config.toml
num_hidden_layers = 15
hidden_size = 256
num_attention_heads = 8
num_key_value_heads = 8
head_dim = 32
intermediate_size = 512
vocab_size = 32725
hidden_act = "swiglu"
norm = "rmsnorm"
norm_place = "pre"
norm_eps = 1e-06
positions = "rope"
rope_theta = 500000.0
rope_fraction = 1.0
qk_norm = false
attn_scale = 0.177
bias = "none"
tie_word_embeddings = false
parallel_block = false
init = "normal"
init_std_qkv = 0.0494
init_std_o = 0.00902
init_std_up = 0.0494
init_std_down = 0.00638
optimizer = "adamw"
learning_rate = 0.00163
beta1 = 0.9
beta2 = 0.99
weight_decay = 0.048
lr_head = 0.00671
max_grad_norm = 0.5
warmup_steps = 504
schedule = "wsd"
decay_fraction = 0.822
decay_shape = "linear"
final_lr_fraction = 0.1
batch_tokens = 65536
max_seq_len = 256
doc_mask = false
train_tokens = 574600000
max_steps = 8768
dataset = "wikipedia_en"
Each number is 128 + 24 x the weight over the matrix's rms, rounded and kept within 0 to 255. Layers, rows and columns count from 0. Numbers have three digits each.

# v: layer 4 attention value, 256x256, rms 0.0907, rows 85-95, columns 0-255
# o: layer 4 attention output (transposed), 256x256, rms 0.0836, rows 85-95, columns 0-255
# q: layer 4 attention query, 256x256, rms 0.0954, rows 96-97, columns 0-255
# k: layer 4 attention key, 256x256, rms 0.0939, rows 96, columns 0-255
v85:147127196123171132172105161163118139159136108118114124149084116128175116185134100129148064130083151153094148094115044097120153161159132113143105117106134162131113179146114120107096141121165171118167152144138117155145167129106132120088137141192120133082083173131140128122123130109145097112104148144185098102088090120107150168119122082120152120166152135084119103106123096160131199181088133080121067132142163122148173145135121115090130106109124168124117133160157088059105113102141128160142111151143131115127143161143091168167104086116145137145082185118118125140109128116118096086180105138100087105138162121165115119142139092120120120127105190084130135124097109126162151121121164100074117153157135184126150067119096160090129125116150121132110110108161151094134106176148081
o85:144150094132096145146148108094157089121134074117112139113142112114112161113138161140125144135144140116117152110138102119101121142103146183123131100088129038131162146096125170135124116145118137111076115165116151163176102161115119111158166128115123153111166102116133119128083115179134135129146082109120153137080176093140118102159181162159106155136090156098114177099160122117112083117092084183149090132066117121132135140132120138196122096138140130102093098106140141152167135134151136182138161073119160114169127096156099165106091129139091141156148133107090188215123168150122091160131141141168106190139132114149130145121095105128085143074131100166147126143086137135130156097128123109105096157116103076174131150088120109160118125161131071087146157092141075152104087105093125
v86:097131168154171177137092087150106108140132107166131139123092137083127117125136150137103106099178156137142118122173106090162121141142082137085129109129123169132136168116119108101116089135178102180147067166109121151098115156166119147183158093148073092108104112128093101100176165111200125135128150180089143169087102103116114121167109136113117131118094099124115091154130172120172102158148136103157150144153136129135101096151087109127124192139152105129134123184078103082126125112175100131103158123155135102170132091097074095135134078126153094100171154106132130135101158132107165114183109079160099119131121199172140076152129137135128154143127146110125148111107143119147094100155140097183125090063110123167173125127090130092144133109126146149102091137159148186151125092117092
o86:117138155117133143197159087126184098150110160112119133139063106100107120165120116159115146110131185161104142079094100141127140134128156181212145125120185073104133103129143161092180114166126116078084158113062119078109130171147124133116123127098144130105135176181090172119108103093133111114152105132114094178113158120158131173128090137118173144180129132143105123148086120113098112135134153117154132124138151179134164139098116140124095140119137113091169124113109149165128139144139132115196091158147120101139112097182111117081124116154122116131147160139146149112109140093148179150105143123090123083155081120097141175156092156126139088178117123155127131157113189104155092162189142104100139130118138139163116091113134096162160152114133165131080087099106114151079111164129134
v87:160211128138121136107078147078131080115099138191170143101110157158112124148122173105135148129095101123134105146120130142109161166084118101128109112095103113135106172160181100134131141151117159151133168154115159124133122096144146144150126130087133101161105153178136125153130107092132098075139123144168132171086156139116140150101174107114139138155092099133144138134133129103121102144137132164109124143085079115165168103114170122150145155075098127159144148115139087141142097118127166074096195094162150106133115108066123128145156121184141113117131103117117130154151134127120128114121130136186200126114178160128099082132109104103105116129140128151138151134116126157086083116154125116133076148134088106132155120113109125125129094123129106145097163141111132132081090178157139
o87:125144091056146111087115110119144154129131151147081126074130118122125128154121137129115183070150120110131129141151152167097138106169173113153132138124127133150110153184109148163106124182145134108163153127118129120177107134175092102123159126148167138125160156112184131132135116166152153144094107122111102168173147149147102169133113156114153113136118133097130097138108101109164156127119110161085092138145136129118128185150106093070086141156136114141114129115120109126123128176138102128128100126087122128148133159087094139122169130083096132146090134170126108119133105138151175123134123185119141124156140124112177123117107141159143149173150146160097119121089147134148119168100110123101148092116167174082126121114118162126160079117084189072106065143169110088130112112110189
v88:141109105156154166154123149125099147180134090135088129129108143111137147117094182100128140131141149136080160159102125116111120090114121157119131110106182208184121146089115144118147177104109156124141144114162155125125143151150156113140153139088124173124136166162111159151081163059112144145133129084147130116155141099118073098118157113133122125075093136139151131144128157129133123096077079131149141129080099109110161124124116146108138109160099114135113129193128096109168137095149139102161120122141072079157098128099161126154146114083115124124171094120184106133123084124119132168088124187146124074178089111135120006151149121158152130125100109105114180125124099125112136121141149105154151147103179134143159134135155137098136081137156124124124133118110080108132156126128138
o88:106105191078148141200099140123152124106116161114108093120091171165152106116119136111117109169141105156194174147143161183106082138133137105123134105078136105169112136141115127115120138144109136101179164125135123119122133111064110097136103158154206113085130114149129116062151179112073161143152125164110147114122137136160172139133161089155099116161105123147141126088158167161118187101122050139133097107157115109067125129189113138137140116153125110138058117118049135107145121159136147122190094153135138098116133136069158122155118115125112146150148155116097122116126115117077132123121139112105148180131141125157091125147148126149107098091144159149116105177133112106091118112137154089150124113123122112152125099127128115097109140122117147143137146122179131138108119165162107
v89:118119160162152126128092117137066143102118123074112149128116168102125123132128132154148091168122110184151132142130094155099117145144135151121146144163148164157159080163180110135128156168148111137129135140164152089108133102121124157128085128129100145108123182166173100186194113069117142191131133139141142196133142136147090136143134112140114143136122139154106123141129074177135143123109095151134101129058101131090155098119120105162152101167129139139167181198097088140115148095117129111149075149168113105164160160124153089133105178142113109155184112108151134171137100108160084155119133095095134149130088126145128098095162088203147137118157089144108106072129124149089110138139174103155170137140159111159117061092108077149123117113134149123145190132130118142130137141143116
o89:157113166075158135120119100105112094112122151068094172112131144137099129171136161093109157125121090153142101093169091106145149094110135065149155146100147110148087137153107126120102113123119057136157120128141109115092124142069066141148142102110107107112099102149113172102098105099083105148123083133124155134135149107118168141136123119088113154151114080162167106144143126128140141146120092148116128093123135113121138130135152076140084155119134124162105113104126129147131185093102139137157093093145105164148132118092131096148085147158114112135140195168119110090112169121107161115152165160128131154113098138140109153108126116155142140104159119107124181150149059115167110126126103079121117122165178101170147132088129183122081156114116179117121136136122197175119173097134138
v90:104109068152151118138145139153144116125101124082103137097094167155137098115102117121148086132127092139119080161166177103117120117136169170136138103151134112139132113112151119135142161098168064188140099124103117141113099102089129131107186083128134174138187193152087144166131155150137140137107119091113169160113109136115098111066122149156115117129097170158086125141104151149100102114143160183156112134078139113145138171110177149065141144137149141162120161141105088138170141151123173147122148100177172159129090089127140152104100158124120124171137109147148160122142116105107137167121124113093163085168039118117133133139141098125152096159129058128138133079102146090098138134112149070139135157130106154150121101137198110105151134112153129060100136103161090116107114139164162
o90:118086151070131129130161119141103072113104138066169101149133102082110112109103139134132127103112102103144100127149169133166125092150170112106154165144102147120097115117089142132123119158117100135156139094118139100114123163073128148158141072131111104152150137175095156116114163125120100173124086143168184110121117076103167101121152176143124108130167103137171096114132192160099168168104101146089113145179166151133048103091131184132103140080117094112152151141067190119102096128146167090121111144149116141124135137079110127194159125112123078137105145138154162103092109152137104129111124168123085127124110147112110090104148141142151087157161161103114170167114107181106103169155096131155094115147109153156157126076094122122095113162146128155139140167178118163094176138146118
v91:139147115144143118120149131136075084123140137145076157114116120164091140161146150142166122124126089136175115079115122112116116131117161138132145110108085096149082090160121127102190099100097133093126149141096108127095072145070109136125128131129098153107197169134116183109090152153132197125095065180163136132119095109120127168121130134111157107114127132100104141112109153123176138118083126124154110101123087138098093148146146151173141142098108080163129124076105082173114107180080170119146041090097170114116102115121174140071103156174160139104085157148106132129123178153095139128113136105161123122143152161128138145164118136114131107146163096068187065123182135158138135126138107127156081188123134171172157102104161155129131155131136149136117158127099152116135131126060117
o91:156119115154112101118150156145117083111150092114138096137102116089200114127074091154131162136147101122146142141098133113113134114158139114140105073124134147100063119154133147133140092149082170055154107090213130119122076149098149136144173139114132191141100092146150108146081142109113099120125094102096103126065087105134123117139099162112119111130161158156143091117137120152118150109166150113075093148147205159110142145095180167083090159148098145147151102126086107101166105157171168101099173138193138162103148093121117191146126124145166143169154117163196161087091154150133097121131062182121126090128124159093143106131126118170113123132166110178078190106133098149168117145147097114087159120160137115132110180149145113102127157101101160143131142116154149131171134098115127
v92:084150115136139105100130136124127072131160107122136154113100135134077142139109155134192135105135132132203143119158178138141133130144142159131135121150103115088144143118166070117157110096103082157113159139095166152122152149155105123091086021133091134118124050170104116160144163146073102149080147134079082115114126106124197148145107140115133116134120159166152122097113161118163123119146154143148132146113166131121129053116157136124196202061077074187117143101133126125122134160079174148098151127112183135157171129152086134176146173138154078161119114121084139154146140125108111108112130096149105154188134110149127117072140120090149130135165076176123110128115148087133107173156105140148157125121133125131147154108166150119195069185116126137127153155138109125117082108123107
o92:193152147151138140126157096144153127146127148146078122116149088120206064074131106129089136122152112107116162147141139182175125065137183111142177157152161168058089121089072100098156143137097070168119147132087156104150148106181080112150174138122077146148140207129162127165109128107115118090132127081148153175102114109147092125147118138178181097124145109136110095163074101154114104156138119128104092126174097117127116144057130129107108120135130133155122165115134179146098166165172124110126136119190107104099122122130091085127114180126142108160099168195169124140120130138137101110169107139103134085100059162130116101126119175151181138172133140155099138130144172133141093133148139149104178120114119194149145121078137138111103143099139124129135110113126148130112084156156156
v93:105131090132129119153069144111195155128096080112118138134142101133126133116111150167128157089095076108116135163107124083110114149146167128179149118153150151152123143133117153121155150105104108151119152125146103132133153155091170109173125134143176146136079148139126158149155123113117145169092116139111110158125166098114153105051107117100179114115146118165128152092138123194098138097139105139123159154126147124137076159149121100084100142130157161109164136077136151142132119144095129105124073105138124133114100112125104173123100115088087053095117101174143128160096138155177136154101127142157119093144114088144120150091119144153116084120146111063086119152141132118123175143128085145117101111116128105142126117147133097130156136135164152131130110122088141104171164132091137
o93:187074119114122127106153135105099097144120079126190087136164152116118136081132134128079116155129095137137099132098145120170098105148149112113134127119087145118116121123143129156150104123124159095175096146112138118076107134138110117134121127144138110134109155124144116069096133086110133109144123104098135106123094171113172166105132118145137150081131139153144127081173114083180128138110142119127129126129110134119138142091103120172145132143125096155103136144086083136121128142163120169119154124119122120152151099117144087140079132095141137129167064134123133113114112120154098116105143105052109144057106157098121137132129154095114124129143140063100120168115124151094111122084136140153105109159175122184081153124121098145143140104106096119139152078147143101146134131173120
v94:118118123143125112125137115165109113108109094113146098130124145145138092111130129088145144065140097162125163129156084119094116123135147084124150128117141098151151143162112151124119075119174123111126112140115102117153134093073087122121083129149136158123135136150093148177137131124097084089142133132094113071127163139123170158137126077127180103172128158158126095142111147167131186108091152141100176103119180112165129077106136103089113139141144157093143084122148117119145160127118112144138168108144166111121116082135128143118116144099121085114141135165135145143120113157155121159111121104132098163184143102108108130091096153096114140103138156128108128082145138140112154169130117138093185121078159180103170077130105138138144161102133149118158132134082074127148087103099155
o94:112158118151123153118182164089128132136118129118095127095139178124121104126179111109078145176154092105164120076152147097131128165108096071112151147156148118144118110115149135142138096089134140102085098090137117135107099161153137130133139104097089103123137163121182145095129160135114137096136101093145128131118143107119123135130111126145108127150147128109122127099127170125117127146126126093102127097153083127138099148092112183172047129141142128151129133137163117070105122159121122181098115138124121138132092118148123071176107131124134129096138088142113128175100155176130119143100113106163108129080120154126129173179067166160130112137099107102121151092144143157087107114124136134151138121110123127187085125093114126109102052142133097129154123105144150134144125154166117
v95:122139111128128120108118093113134131131142171134139117152174136108111105156151161115151104087150108110146125164113067154163134160119140108150095137134120146142106153113133092105099107129092049139108143151115120118119117055145100119169152097116130109177127106119126109126162158115147118117175156141109157146179145138131108089079128107122079159129130150133113100132128122116135133113210134098098166109112101137148112117115124072156065137139142143122164116142081121125132161164101101141123128140099155115136151125146077109138115122145112070059153129152129136084154138126163093131182082095166131144127171179095129131091120156126146174184092077172118136124193125208141139152155090122164154026115141122132113119136137103173078135124107073162116144148126083178122076123118135
o95:104134126140156093129137164113076107107098187114151106132100102165094160187154085147123157152141167129118099099106129135150156152116113111185152171134094125121147050120114107116127140109140123113113131101159103116139133123149069154111159156128140130131128173134144198127117104107158094072101148125102115176112183119128133155155119110139205162138106115127170119147143092123110114160140154110121141158117102183120166096127070118049118129138167143133123135145199128126115157133125100162093106106092116161135075098120106125152162120164111115123147191154184161101125113097157176155109129090142152075115097158112161134174163170161137127178134151108105165110099188106156082173095162186137125066072147167100125113140138139121120137122126124127094115135101169121134103120134138
q96:136090130185106168103112149102166137170142188186104089130107140231096170126162105137164098133090126094108137102184133111178183187106086094069139074118101186136096178097111174132157151141102140100123076112169103127112120161098120161163187109165182125139110152149123085126107155081098134124139137145165148194082151157066091057109175127106111100100130118092089106030195126141136174146178138082125106106116134094184142099173117123109081075169116126118148086096091165083120153214149145078140170146129074143146169082073136075192098119152151205104166053101141079119141169174089079136118115154183099132171208073137144134124124069135160138137110168154170078154070119148149161125105100170125121146097164140107112140138113067111166111163067070157186150157083130077119110088134069
k96:108119124107114127152119170096125088117137150135106137160140168124150104099156131083096158088156098144131190141131128118110121163118127086111137100084113114146153119093149097095186143112135104158101118065088085105184117120163164134111100138124136147117112079151128133091154170138154092164070134156122188129131078170100112116105094129072132143123120114159110138109112170146111119124137079148121122096134157079148148090157155147139157128137094121160203052161079113157130114117165129123105140160141148153129153098107146104119141110112113127145146141156169157143139102141169178107129106068105148171135108132145182074151088102179160122168178108110109110118139093132138144107136138128133135082088113137163131098151157159167145097121096135079086146155174132111094127130143134
q97:152118123136114142121128129146117130142127122132114134135098117116142131134115141133126128106125141118137132110145125146096165102132132115134124123134139125165121134117148125125104123118145139117127121135131135103113139149137112120124125117122139137114124128132118145116116113139140109130142121119112115139126135151160123143138120126118133117109128112143127137120121134123148149135127156126113148120134144146126127129108124127126173142138114134139117132137128113140126130147115136135151136106092117150112111117108135102112137108153107132122119105145104123115129108163110116118147134137117108126118127140129111130111135130129120136120112124129136125129107111138139102118131125132115125150117131127096126141124093128152150153125137105122143123114103142134128147128112126